config.toml
n_layer = 11
d_model = 192
n_head = 3
n_kv_head = 3
head_dim = 64
d_mlp = 768
vocab_size = 2048
activation = "squared_relu"
norm = "rmsnorm"
norm_place = "pre"
norm_eps = 1e-05
positions = "rope"
rope_base = 10000.0
rope_fraction = 1.0
qk_norm = true
attn_scale = 0.193
bias = "none"
tie_embeddings = false
parallel_block = false
extras = ["capped logits"]
init = "normal"
init_std_qkv = 0.0323
init_std_o = 0.0
init_std_up = 0.0323
init_std_down = 0.0
optimizer = "muon"
lr = 0.00618
beta1 = 0.93
weight_decay = 0.0089
lr_head = 0.00678
grad_clip = 0.5
warmup_steps = 0
schedule = "wsd"
decay_fraction = 0.913
decay_shape = "linear"
final_lr_fraction = 0.0
batch_tokens = 32768
seq_len = 128
doc_mask = true
train_tokens = 388700000
steps = 11863
dataset = "wikipedia_en"
Each number is 500 + 50 x the weight over the matrix's rms, rounded and kept within 0 to 999. Layers, rows and columns count from 0. Numbers have three digits each.

# layer 2 MLP down (transposed), 768x192, rms 0.0323, rows 275-340, columns 48-95
470551487530355502583536443515489532384448531472494555531475527502464527429421494554565485470479509465517499550561504582529459531542522536520501
446567487484511551435524521538580527497413534516493430482463466543452443468550556481522489541532575486512478476423542540456486490564463505516547
584539551451519423416462523575474506495560506527437509503472483519491546566461415486676478528408608501462559439452411578455575471553382437588547
536472495517518523436529464521508643530530388462534513571565481527573535546524583505527551401492556459502517553474471626442502514475487511475371
454473550546445516392556550601468493424462470466501519534577554492563445490435506517598492516489432522453463570500539567454586472570546477486495
513453547550469465459533461466495428450582588428473467499557396523510470479531580544620485560481495495500487450610543497466509485559537578530506
409434492503422466529536589655575507487559536556527514580515502475470465533466517490550508555421455433470555601500517411490675549542574468396449
553518563513481516541463509409569514495440535546503490501547484559515507472549455452567459554522489533462539415440507502451594511509449485523490
441453518407418561467527557536471487672597573526496467450494393411522535415481557555558399591507459524412574525427490474484454438546549439478508
575500446416511432485475523549482539439554500494471508422456474530453479496532460436513469444468481483454461524507519458588486539452444503517485
481499649502524525494488513560460510486439490446404520589535501423533435462484561594523490482522502490487521506573502496556497581575552495503545
536399501437523432598432432530504473532498484418444462507394428520518427585502477482555456604482520465467560533449494425540486480553491500515617
443508540602591525515497551526472470512415429538528474535549468532481522563471402403600527476555607429528529456409551544499512474518551438475494
422519482480398500491483486584550613523520576450508474599485512480568506458465553529440493453557545485545604546486493467571470572465461565490498
467507489534546546615525515487494421478384482498537434559452557431666475535469540430511407422561546573594538539528538372490478541343444386549512
474484455498531463478507461531530474451504558578505572527492484502406545519377496482581462473583529434424434523473441483526487551547479464541547
428609504473570518561469526526471515507497433628483496446524591525562581402449373419533557505600407408400541539455553512495484481556511539630556
550530455423551444426495535521452535529527463501499452437565547561509536480470487532528485447505496452418454587579492554505467447507599462489494
468514556494484572526581546475473493530508530447492540563366472484475490583450439468490519537512508514451445524454534391521533521494516500451522
553582498520514555442445469508485463488554475548475471487490518594457457534441631484418496553542463437433447474443592344611488487499515472537479
485476489460618526563473484409492565470523621498542534539475454491512492582403410484481524497541622445476675550508454549519456530518443562538474
496552504479584527442490513476512568467546503521499488500482509616512482532419564457548499509488546465561448540567429409587459482592482555457469
460479517530443513542442502492507522489518545474537397444508465509476512556581415456544355567512505543571463528531486452492499532543423436523471
471557431527527380533499404388483607500505486425500499589452508538523583517452501569476542519569548507460545551516491530497447540460495469544544
539484519444476495447490493582659550279575624523460470519472462554457524492463548556540547450528484471511501629524511424473365512512483417479508
543477527588441500473549504499550494481518513536499552408578445543431513502470443429559425464586565545450521520561535366516502563497399429536468
436473594428430449556438503539434515548482606522414526549468477563557468585530438503517523534493510487427517489577428457470607572488447526473433
396526492434523510526474545486513497459516466487488494558467532483432510404431534574523528513506481492434504450507438459522468452540479618454515
562533504484462546490425457456463361485456522518500463568426450446444502566519477485374596484477463473484575531491450573605474476482517538489521
570559492415507544545520431463532427441457484525406486495487537516563567489580482512518542529557507469553525478544585552542512435512504512528470
470535571512475450578461458495625472486549519550492483457431553371547525527571514470664396462437477547391532500513436484463469508512524561507547
474609478504480614585438587370494593476506457492513557406449456590579492435512524554568502447444541484432500555502469519554518458546521518515542
462471575545530464531513516483577429567590464459471441534505472468519513527578619470507511516477461462521503427441467497496451410503426498578460
414513520488495488541486491518514506435434459482549548505548487521463462544504516402474596463514447509463528519415531443564519473459541474478435
448486369495540503575673486444514592487628495496475549473457564549540559493433544536444548528478548489563555536517578415382522510454454404530522
529489465525504547488501441565489488477559472440506483428493539460522423568564454478545615486432591485388480536531568402444486457545576514586499
426493539538466467546507587568546388463444456496557547494442406448468513401450406479496587582485548539528504529498564562461619472488491522456456
562468480543530397473508445510489499483422512533521399475541517561540533459487528413529499512557505441533521556621525495423441514516623560421473
409506455447492423484456567531460480543560524508507540515499485523445468560623522552465499427590475513575503548468521456457486503492499453566501
489480531487596479518566470519557503543580526545425550455456522406534497470513516519456560499510532496502488474506494497431468531502541517415518
545559509455460607479424467519588564515578484493532512454516464545508454479483502492605528470518531392524479492471389444432406530545535556491506
486441467568522562494472492410517586500585477508506524485460507478503431536560571433488494566402430509549470435575617395550480553581491562497499
515609474464542586504515499554518451463461546464554494461548491492500545486491528499524602491483481492557528453632485518460403591496519454487559
481442505532482452417408556514538489532579469438554478476370509532440426503545500444440568587384511567412516549441577461531434474438509585510412
399468404518556582528470406441476453519439532456509465578376454527595560490549543605572495502505413474500332593495475541458518539500495566459514
574574575551483481440561526586485501484529607527592595483541547530458562519389497499591500515468442488476536409639466420573468491463554530573504
518451510484489549389519479491610479468454511485516427489436439540513485495529548524454498511560445525568477537458502424533454460487449476542484
433504513488544429529518507531473483505470484516420506564438469532508514557526454449532474577550455535535453537539530521413453479545528564529525
553433478536492487478447481337542461583496511478499551469479463519523427516554558469483508523482599535493482526394486440473530555565595499560508
553470593501483447444515481516514536478483477493395436493495528515483455551469542601526547570544505478524548467432597460550491521494557522454517
444533495396439430447548433494523585457426437556517547450436480528488504515536489488617482509478441582643488565504496534469426602522506505472506
527483415499599551518478495479449479497471528521478539534491435497515471510495469533487457496503499559459583494482504532466472451520475496475541
465427582513526446511515541528449538462444478431446472425471501518549509539517516542486545433536566504489416529558475552555460410482547415525481
565477572553522461540447552422474583492549506467507531496530516486446507544495520548540459479549492495527465483479538468445395507525545548482426
521416597491515424541493544545496538453458503492423438462434404488456518441462476511535505508550412496431471520567522479486555608563555488449570
581503524417538463461467472548412483490548521492494519563438405563525576487482505506473571485468455518557473483506476474502576517429507547541477
537627476508549507517437448595410486454485496575418496489477491488456566515553468392562435492455494458423488512419518430488370509559446530496471
508536461581518527495455517573550402437435630457526433523476470483485427476446528443541501476631439449549483605514508428531530605504565578527454
542500538479474418491445522619514485472496517584539494463515496545507599455542459504510471534597520482502539541420523425517602462538398583490479
558505565561506626476502534494492488573400460527476583527560604465560495557467512573512586509616414425460471593517515400487490554480429455510484
581543433467542561538521515476580511537494576495411524496478454515444401484368404464574433538495453489485513529503478515477441489594466461450508
583500524484425526506487449463493421496473520469524555474462567469516559536359538441519557525590456487561505628545514493529470480535500506549495
543502487493495424454501402555556533474475454510494487564506581484444526457553436482562472443506502492481513486461437549452536509556514516429496
585608503521399410513437512525514465563494503507469422596531593472489538504607515534552480420469620498562450516546489553431516479518467491445488
492567432570482470500559517526452558581433459574529507521506489449495439541543520536498518451446447561518446560492410566507484459562447482425467
542499617592481493442528489487565473448544456489534578553500568510458407610507583458507463480635448538541575482451482376634446480506544507540408
# layer 2 MLP up, 768x192, rms 0.131, rows 276-341, columns 48-95
480441462501453583289414534456562525435450481593467525521519591401576483460464519474498549455448483411478493526540526478502496512396494505412478
444327619463511624549528562458518410520405558497524531451580530548549386471484434520507502524500527533492514477461486558480565479485516453571498
564519448534541483517471479581539432479509462447433505429534589524588527552509467498585565485528558547486435501471387468486528531410478517479509
391504493520534454513468470558483531491464541450548443532542506426511438575497516546536489477489435463490461503467509487435515528556519525443525
506456458521476438444583524494471460460553522497519488536570588465444475501524458501561451548517559488449529532499557522423487524531552530496574
564549518528480455431586478589423474574527542501428503498405453442578486367526580559451414455533483566542542588499447406447629482517531521546428
469464493492493537466480447497570587514470469543512574447477484466511501449464435461432551546413504484450490531460494478572578485543523469558472
425389572425449502519497639503517528527470495360500578508469490513503566506414512465553530501501563399475437563511554439546607449461490375518485
500447509451542492508466520569551559472532451468510505511506455475473489484557457568486481394490520454457503458519517491555496542433510415565495
546538533444506458555581486403530453562526578482500484549444499475546555550505531522428486392546461436470555472512460492459477551478477487581530
579458575617590502537585483429444507470466488528483452485471534449492563401511453377461580541515542495524495496541526507535544429510478552560562
488528475494453435504467473537476458489479457516453381432466496591444521535347444447644469437488521560484378481450518519504482556562611402446506
433367501437450481564521523477583572446505494475474433463544531502430513424500532513436575520453502566535460519501461524496415487539496462440595
407567626507473446528518499406447486528494468499522413448446476530517505322535543465516551420521526521570477533500530533381517475593449514512537
471523525528424411454503597507476485430544465491551521438453440485460522545601497421519453420464571560537496467423481398495460431486577491491562
498526420485547453527492527483522397502501429427456521503596568373520509514434539537629482524535507498445582451552543514537531545482543507438514
519397432522512566618497503403553495465471453394451548559529478339610540491420460497489354485609475452440500478427491452396546519503525449437452
528480497482487508499512506446441534550479591480469543535460445546544526520432529453499584482468506536416539560315452549487530553442527580431419
496563474594594501493495476447489466516460475533453432533509476537443559486501606528473539498488459502435470484466441407542574528454529458549565
564530477533533586513447594524401489528495419551517477582471477377454475454504480474422538525533555507535508510529564374515496542519441595465526
492369451557561515464461492570472510471541596492513446579588550419518512582484468441470521466520526420489489451555530521459495519493500463475501
423439491486411490536504451482456494473524498545517501533562413456439413528549550553445496613557593567494579478485451551556454516486447472546520
530488465441406497561531508522416496585425489539517550546450509519524535466578560472439531446482484511513548496516476469428486452480548513492516
579502562488576490459539461490558514461527454487517455478497512482481475359454467519500527472522491481419416500567516535549522491518464566530501
540464493406512522515674499437506499488565467451487495407571534471568503455534533509600450476399564466423546565521483479519476497513513564489441
547580633516530525545503535403529552507450473446401395516486426537411505518656470517583563539489507546482435549607418439454510639612539458491563
475428551514475449490384490525476447521535584488497513500509490488509574477489557461476507427555464400430592438474473477478479518562566490451445
443569537457487486452465446494477441540520487549448549478482527481455490522476549554481481413543433585501500430436504499532445588568502516489446
538540503581539512545444467453511398575512404552461468441525509457489520506511623524507464501516531512506486508494449408476617502540565458393506
429434488502513481539509505542493437489552574579526438465474446463567483513593502497570541453512489570543458529543491554570442472528563517560483
466505541495427528491584494504498365571504559526487571476560522489461479521561610512461537514500440523424557546500369532501514474427463541522506
494440471499564544478490565423447601390489511454529565500437458543486526522527448430519579487474588509486517579411529437590450555516572489602487
458442538433551505518540503586550506537501443534522483586524519527407560549521549433476546511440495498451465529512496522617593481445518470486550
623466441522411571566479485514501452530568546444446650426541541502497556510537534427589387418544459492550397471540508470427518402456438546494409
525432524592532537509506499382582503489475561555564407528555499469501521476583507443547519477415507510562547487575512460406529500516509521513521
477526502462608451537478510373515429525479512477539377525541469488456568446458462449493433446516634495457572660417483478440452531580662426561430
477483480503594478410530552459535475522472467479516423506501527477490554534520447452540522552473522537541575504511522449449427488472681558461408
521470453451444494407486527621509654515551452552375540525491541487482540552510456552477486516561516471497529524521515544547396427494442490534448
482519402543546489527535498502504512451544565512475444495545473436521446430363438442588483538420479485589493517517480534496463401608548559573486
546510444480453417488525376510550459504533536571540562552516516442499555515528464513481531494526628465530489543521403518514489529349503449439436
464502559547508469415444604401493595526435529374539537531505577506534541549510501493582571468554450627487536510447465477555452496587457560489458
528483452503446426527574543472533573421441544518470426510539523470406520531554493501591557473545547560561485537525534464354512528606547541477621
475583532486454555609438486482503533513476495508387409604544492503571559504512420519549454515443448486462460437590531668426584471529561412483399
408458450550553571479531539503447465535431518435480450520511538566501564513573494550427487492521500511448580578379498509562569454526421419525534
476378531560441493488506480564471482522539469525561501527466520477392503550547500523478507556388577544558405452550418533567516532428493442605414
463491538516569495493469529513526558580527479470433492401545516512535541385583542489531632533495432536432509485432466503493516446525544525500552
514490573524475455492474449482404479509463417503519496491400532457489528517533531432533517537466515593505502497596506477525392446515576482510457
505474421495505428477535426468438548466458410623586541471510555493536407474474536424480486568477565532500557486470496477507504485525557593630432
589478467514492495507521511537500496483427432471511474518504561531456541507506495506455546500519515458526468516430430463602522529484507505535540
511488538527455525567493528495420487509480430476450512478502499419469558565531484576596551468518481547481434418475524383458462517534505487546595
460485400483539503454511496528485478490472520512472442554506509533569562485554507503528555463497498510445483512503481506442513518530532492475450
449507521451392489492415503572448433397480541475422465501523587538486568494441381548544518567453577535475468481563383517499482444477493489539480
508486529517520544455514476552534427571446512523470506536515541458480501590503508482423489538443460568574556567542481519507450447559497563583492
507524556483464469504528528543461457529541481470535487484540500432480563489586501565532463513524603474461531530531500460469584495496445482524545
480498479477565562529413476494480503536488523427525417607540392468460479585557525534508551507455497480461524425524528460497482524483498546511395
586460470507501520479545490466486526520429453490525336468506480559345523501450456435543514474338501501505495561534582539488524476451553492509523
438453521572578428514546432513558533482633476512432556489491522557371624429544545438594496455405549598525506432491551551442462491589376539526543
438407492493518571517543534479523486528499441524468430556447581610451427485475563451488530524464502449526609637498514442525567509481549419470485
503533415547407565579449543467523569574516462526503545543412503491511479557445544437444502533473510418460491567508513510529589561526487552463457
496494519443498490501466430498506514501584518488608500453443492515599470401489490518497541477519611400439428470518489509517588532532500513532507
552521446551433558538479376466481482472492459469517499498416571524530531550476514515466554524565531446490544502559515561461438524489386491475577
473540421410490507514509564429503531500460600462524460519476492408467532477476482482461484459451520540439453423490443509542529427530460578525525
513542440457487428532537456434535469442468503541497465555495561489469506570501512548483424376552535544502425548533455501489429590532442479509498
519482553532505512488507518528554474411503461423545452450393446478532441529517524458520521464579563484516437412635437522461517397514580593586480
472444564530600522477491524523511538587532519477524521537428506482486450483563487431421457455488517559479559397435577582520513545559467511412516
464556516534537468497556528473527586570496512562532434503490470467552538488548500512495503490509570476493476500502513572483440507427478462520502